config.yaml
n_layer: 16
head_dim: 32
vocab_size: 7352
norm_place: "pre"
rope_base: 10000.0
qk_norm: false
parallel_block: false
init_std_o: 0.0
init_std_down: 0.0
lr: 0.0137
lr_head: 0.00464
steps: 6305
Each number is 500 + 50 x the weight over its row's rms, rounded and kept within 0 to 999. Layers, rows and columns count from 0. Numbers have three digits each. The size before them is the row's rms in percent of the matrix's.

# down: layer 11 MLP down (transposed), 384x192, rms 0.168, rows 284-294, columns 0-191
# gate: layer 11 MLP gate, 384x192, rms 0.229, rows 285-295, columns 0-191
# up: layer 11 MLP up, 384x192, rms 0.245, rows 285-295, columns 0-191
down284 091:525490605512539557559558479463531488549482368442532440484470456502652460467488475501488479476478483597537514511518468527522504550463430479475542539440401483583519496460616553400543496544467490487515508468396565598536470508594476443444495490577528492515602510474450527474469529500528422518577508542515522484552509527560520521475454540469453523507488581529611557480554529453561523568411555477481585438544508593496427488563501562546561530472523481471442516472486526498500502456389539451546431466560433415469389493511427447440577475493512533577580499521546461476473498496595502610
gate285 108:444428435436434507460450471593441530529462450450499525450489440503417539537541548560573464542493519533517452449457468508468489554551508427553481396491573528509552546475601432557538443514563554519569498506581455527578487467456610490426453549599560587544474471566509490528525552512479554489557574472486476529511466534551483461539428545509554483561441492448501466490535480511510454574525452545552461399479469530459558483497469566530454540569551486502483461383563521438426552507400469458447531513593537467420464429507456492614424553625415416461497496525438482523521424550467492450
up285 102:406499481553638430664497544528506530405482416612475549489455556636582421520560369595422596423552535475521533493467480527492482514522531443465531502522535505509465553465481529474468523489575521419455545613518456532410546567547502513504452542460557468476509560500537453488453488521369566536462510538546418501557510537505522471529504567444545463486471539431551443553527503473504495488451532474507494448525482513523443477541531512570513466574470437435445560543487503448467511593480482446517544458616475544458557396489489561416508587536508504452481489522479515457503484509501439492
down285 100:519497463521523504454544496546570524537543443506552431443543549423480534491479502442510579505524598452509488609564525439516454519496502566425499504504366505416572427502465504469544388524470504462562376531415514461457505433554541457486466534495506444479519528488413573582542611505509475463492493527488540476485433556476420571447474532482504428596496390460496409458522488503426545489501465433627587578552561506503537536501470566552450479474473525455452544391491532490463558575468483443461419483531502495447544524590437477434448555459457406487529499538594533432480492454469563502
gate286 109:533532576535487588548498538515472506470481421648456434492470555558485548498552499420519432482508506524518468524544448585484527488423452488531479508497585472435421505491469539476493534520543531548596540547410489507460513510440456553463466446565564500543507529526533534471495452410434399494431414543440587476545492453529382470501514405494473507445436440494423488507466468607489538519504521530533466492386511449461483411444493565476437470511522449523591468420450637573410496450548458506418463513528510605568471482394531501513414439451510489506489566551492539457493506489487514617
up286 107:407559469489517572478539444528465392529529561533442544556455556467487470543565466511482529466394443502444520568397526562467560496483427539475496531583450429505514427532519453494545457543484496491502469486545483428438529547518452494650487561371420504394432464566482488552492492525514552349570480524472471538506496457455487537457484532524504576530543399521541420484529560467569515531438584447471523545463548546461528573530513470456513459543416449427479505561552489479541460486483526521609479499435480574478562495531450445456469564508377564523436545559481454472529440560518514585
down286 120:430459487491545475587474472430519464573397557448462467535546385498464542511471499547368434463462595416469521482448512435495508428582499514581537522492457539480494525447559444540474549497516545533541449395495540497473525499492604515517599501431461410561531535540485552480465517489490606516545579433513512469546525591463474486415563572461472548514419507507589527384570547423537454493496591479493473604524529567512548533527535413421412491502530522530484467551581490567528558498514509496516456480458476452514474529488528519567479554477417651465511503515423540527500463523567506440
gate287 111:528506461490648490443476544564519515445551524552500516530500540541470519504442383473431427507521512477606451460480594449506543449482542520565516433518530552525444536538512596506424482487471535472369488470578585544487394431632567526534641519532502496417487568398541522488525488479500422541427517529549603494527528471528486521502486555506548414567418481527430470491533438610400434566452488521540546441509488509518517497486476477450501551524445504512494455424457466392454531514481497555544489537448496567491464525443532505585507473476595541512492434485476625489518528497458514488
up287 113:465483445509579417469571508569439480468455499557455463462465531481457529558474506447499534606481522462525568426533488442531449364574496443489476470456595575496472465504511518518523509523434478465419457438501616593507475483559506429535546439561459497575460526500478544442555462543506487496423566542473539517550464487553559585565556466493440485576482443511530475487646470537446488608479411459595519562534600520541514428484475441412484503569543507456515427513444448519475497450565535490508520496466498528494506560473581568445522475435568453430560409491496455430532389503427462559
down287 111:457522452544501447516475403505479431388533506447508521510533500515444434430504456475473392461472393423499523543540571538420523475513462514549504542533471479457482497519500562498524526567471442448402488432541465472513504522515422560517582503502615528497474555527454532457504563433489574473576444456462540560513500428504555470533563488477558531573460515452488589520503486459384382516474435462570525405467531546573394495458507509536582464570425508517492612438441563488470442481450517522609451538450423469522575503424412569510529472454533496485523531383453523529451529421419506527
gate288 101:473486490447526436502412551563540385458552542452585555405488491508500524515442527449511528470533490477480521521500506482528555469481549551549460443521466545514474501483514524572483666468582512469510447526431579485468491460570507464494552577431454479488466509481534492516585522519477490467634613497597506453527397539460505514539428515526527445425411514610451533487449463489419488579452500451423507471500511620526503569510491494499530478569527476529406505520574546439477435530532490541471479512510468598474539447661581502470440517539482512470473550456467507477478418542422364556
up288 109:464473450572534510558546485380431530469463476505526548549497479484619508545385494487574474420481527515566464495478578470391518518453525469507451544491540423532473628456459557474565486534487468491441466543470451424486495505440523593431433452508492403577543512484575485490488545419663477432587476500433555500543486485451474502472532559469444467553538601540527482512522451496483499543593499521549532492456486458465533471504462510499539438486567549427435490512420493472489533476522460483418541530490537502488546517537488528527573455618504459438533453532428606591550496588642496474
down288 113:494483566452502552501549532456446494511409489472540432513490568495538464549519542478529514522500365578577476462463514444498444493422398575408489522563514478445530510515478460435464508515525411499526556452547513445532488550452446568440361525526583437543578604502474521426490485569545519491505531559433595423470561470541487546553547533494417515516579480600485487437464611411424550553458530535492497490518495444576521519509476409537427533569543530503541436544463515485533448504466551497521590460581606493480510512418522470512520483497443533518412486462438579416518575421568504483
gate289 106:447546483515504523622492578551546574496500523464472507522400497479510543543511451433513496436550445477566464621452399547475443569588553459427533567545434517550389442534447476547535474561466481546543551454503509479443522534523448492538556518432621514494554440470532544470398535466581498510582615543532432459506459518443415491401473556505513507464500511495528600503566478562518537419454503487565409516491511534563524494465446550527516491557544413508507577497538488459462503496487472552457482600557505518524519589553540454530571518415452454582503581415471422424495515573473526501
up289 100:434587463456456461504541519471549531493524493477536435546569515519495509501428508509578444594515509613525458551414621511481510491458485555535540450500530368507512620520501425488560479499503525540457422479478494444508499547478469503478546504472502547524456422496515469488539499551497447486478574511525459425434494617576469418466588502430511498543452439477462490516369428565519479441475400578501534524471496501507521558559501563485395418504568466579570491474584518409514550550446497530522568522533594476557517358515532517650552481438486445598496475498518546498475452522494490466
down289 109:472492510565541459503518450548546456493468492452515562405484577471556509494413487473455532464494627562596528564457522473517468515476469566543492475577495499505489520498566495452524444497532504480522525414545503414474473479522543450459513519529453483451564673423540553458482622484506408424530494594508563445607521487583445479497595447454530472470522579617457484452467573541424504485512605512493536519554455548455530513460531514480539443530517527456450467467396555498569603440501556449573502501554527430477477422491575540445495483400441559510545526566484521556562575521445452524
gate290 099:369586470472511471470478536497518445524487512464618463531569539595522515592482558551447517537491538516508418599511465568556570516512487551450509464563545471412451514499618410448583507490507502509520514484530496464522476535480569551466584400501592569532504415389464519535512623516501416524492405486538451479462458508480497452435529522522531516467481493519643530524530578529498494449408485492442589475480450494451503524495448589404438510495579512500540486483460535513427493491537566459497644415462598491571480471480521502513482524495468507517526545483481539488514500447376431464
up290 091:530417514536471555416465424423490470515419421520474416534490526419524435545495550486501486478486565507534394401480449559461501446474554430463616471507494475513440516537520544526552478462605477451512527468516438517513526559480501520511518522561528439501470589544485388559511476488557606608513462471553501494449515532450429538541463512520481466537484441520599516574496483578521518548494516441458427598467561435430443357554546566480519509559521526484516577534494559545542499523399484479405529534498460609454494546452501501470514554429532476513596428426480541482503469499519465648
down290 097:500441476530503564529477519458437464521455500504476476559480514517395435536496652432478498556513512498509500500566602436589471447496460490589562492546487464455489428538463504480460581540571430538459469505571424499387477505510438524604492522520482497542478481501386529524555602541436510529443564516511546429468585537589502468470565576502601432572427543379554477393458519493483529521469520471427527583543556420488533453530528488520531476545433460478557523620591523579547537485474480526541487474458512510486545463537550482496443607495545488560482474427477445412573491480508491441
gate291 100:501554564400548521478471526470480492574509499462527563489489500582518462445571520430505447489529460513526448456579473518541514462455567477449474403482517448454498554455554462574507405579494501447516507559517536460496508468431556490599513484539497399386598532435562565407501463434447500552458574522521561521475496556570517472464456628507461550516555544501497518418494598426581514466504502478487443444516595521428546535519474517488528519592448456446453538522473363526444428473576438558572469427421488515584462506547570617525470516514431486464550558451510500559509433573522486497
up291 100:494549564411550492618551507478536608453505441523539553551465396519496503510465546479445472514460530508478450503479488398486485490568411528508381573511453494490482443455469451514509524579502459495618454631546464487532429584481507550537523512469441479548457538425472558479508529450462464551583459429447488460487521465586527506485538475619503510481529539470500438580449530458507504468465393411528544401333475492530561464523501548444554381496449435502517502510502440417491551526478539492496508494454560503587508442440526467583466527449388500459505523511503461520609508462468533524
down291 101:504390437467461497487516498447535503460540521503544525486500551575499481528512472465518555436500535535510461520502490470583420585532558530491482497455488554426498564432461479440509536516601519484465511510487555537601491553520610488535561552492602533592361588494523470427475535538422589556578551501549479458579473509595494410496483533486493439553432487521542479397457548475460453462401552573547545442581491549510524433558563564495432469602488536458529481477496513449516458456484485565353527496594538440426485520517389486524444459528472499560517453450530472484446582473417473532
gate292 101:532453488527498599488542529535515404542503439511530499488569508583479447503457351515425452506491561513537518421479508495519463511404594614509475484509507522418460457488506497416501600528412500545412396439514503438485447510438522463431439529517554448493397469496497534543539493460482471492464506604456608461585480432535545533532473530398472487563506446534532578474364464459544609430588508443543476474608522500548511528523477519574578506529450529513551489492504493522483550487434472479563527486490566513516549477548531463534492610560516479464484525455473582393479476424485431446
up292 102:472375431494586543550519527520513490511508457466544489391456503597452537474514554525532471426578494527463503456523491503436526510485390578566478526515485461446446554573455529603408573443520530551579472525448477518469612316494429431627547473541462498578499495521457534377502499590488450530496510467419587552577458520444468505438486477509489535499504426530566485422480575548483465479554515426459408555423485551496505496602430561499473487524481445483499527509501518458549509479571468459489465485562563431510526438549449527480480533497507543493480522478492599546511465410516491514
down292 103:568492461547659493498555496499578527508429541485572487464571487524509504507486527527500490442508475515447545513576488478518417510532457494576452580532563569530590519513456525493394503467517536506551503445532520487499457502498486530462544468493543389439443556583586504443585441453462461515462482453473484585522534460569533519454508472429416630457490517361567520472393510430466432555380474465482549487386486512521502448494463567448587457526354479547517419544487459564493452524516555546584442590463478529551444477447467498467535406510480482545534480502501440522509486418501473476
gate293 104:485511504485460504454534522509531442443524525436503529524525541478442401420435520483433502626510454421448539515529519511486535568476507395505443488518522479465496502459451466391419443441515582522513538481589516545469481402547557456462508529533539476528454527483445572429479449479385429505587476476525481558524542452511430598474434543504513586481407513532398434432511506503499532488542478476560601389529538488496512574384437481481541575544468453504513584560518530529457436602477425466554550524455502497505586475524437546404571605526543540480572483552563450430530508451472548523
up293 103:424470434601473536464492529515532429538611483529478445447550556400481485442538495531422417443420516462519494410469506511496432522504539514483472485511450467442528552495442482508538547442510506553478509507541522487455562475500575574532579463470547564486557450502527479506449526450482486532464436546547464484416518487566547542408528537463546506583478365463548528487492460471401480595481565484575475499557457493429498565417464515470591406431374449588466493438525427509466579419511550406463491541449513485459404458521493463458450471502451524643566518508498548436469567516462538424
down293 099:527514461537557449504526548540500483552482457562623450487527537551570579471502506489501525594514453539540494560474520555516494552496546566512433456438500498551561463462450504504510536527569496536478576530418498474560463473504492580513488577501422545533435523529450407593497472588371490494434524527503592417545451445523368464513510412493474496496510599404487525442609548549467481537510567469545458466376472489449424595492474459505531578556448456507492460406437439536395452538515467518488504585509481441446495490478543528464518455475489500470420352445538505470424553561542496501
gate294 100:466543583442576526421424504575450502528436485469494554477557584546523517470476488614510621440494497395436396462597527571546480451492566455504477514519474488582538615458423453495552549471542486510409444435598414564543467443488484482571531421505542467491477604511534414493490557401525559473505535529457534476433528493421412526454426506497456428528461489532446487473473552560542496480516585537543489528606548546465514477484402495525522521534550480479458529513442469498579494506522616519461508491600485573473460626495574491492439412506486515521503497430493456477515488541485506500
up294 106:596476518545496523487519535403469549502516491500546418478531501527502447578534491472464506420496530416460437550403495417442412497491431626519498468562513551459436412528464527466496542425486463499483505550531460440590462543526509403483484512578519464528472399545540556495450452639435517490472459550533486471536507456523562398553421454461544564490452408485530642473481487483388447428549532467483493456475445581458485483603551546493465548457520525486448539478460370480480473550553536505551510499459456500529453427482536548452598453426518487530447505464537451619455484467488532525
down294 099:469506561420548586471498527572409459475552492490520514491497514460539425498549377462429502474486542437492560554499502515521477480547542495560561590569569517493576422538416552565548470535580512497568511474506472562464512482541490580447549507461576559488480522495491570477533564605527528604527495549441479570506485519460532505538520520436549552453386521451444615477551521558497574536480537465467491325524535579551513490476603527474438379526395468534459483488564454509561429483583492491486566551445470543531575438508498463596451583466466529485523454505496518559529554536503507442
gate295 106:522539437425439486458558549532617453546527511498623507506574559467546520516510509471450524480540524508495457475548544488559352474488506538467411454486450582478498554443505598480525589481423566479519533568549463459442465617441530423546536499535410499565550491471554522521605508472482496452411549571507568497493478600496469502458476501567590539552514531477551437506569373492443468559490522500497446547403508540426566447514531604454574523519518521508527449470560432523537555489452407489562535553460522465573520594507530590489476548557504394545487483486532514430505520513474546504
up295 108:485500422477466475444467511577517381516537489505618518446539570447508553506421538454480490461445458560511481545564626474477425553442533564400485512515395509420528563515579436388506516506457541517438534460480474484498447533483516494572488472486457495572551573441546489511534460422435536511430540498496474522435477528488501539497408450484622502485492497530517417486591384511430638485489466513525465526516500565444492512465499535432501521551551473498477409456532500496527551482483498500515507668473543553481555547511437546497578584509549356554470569482540451421523508461466507494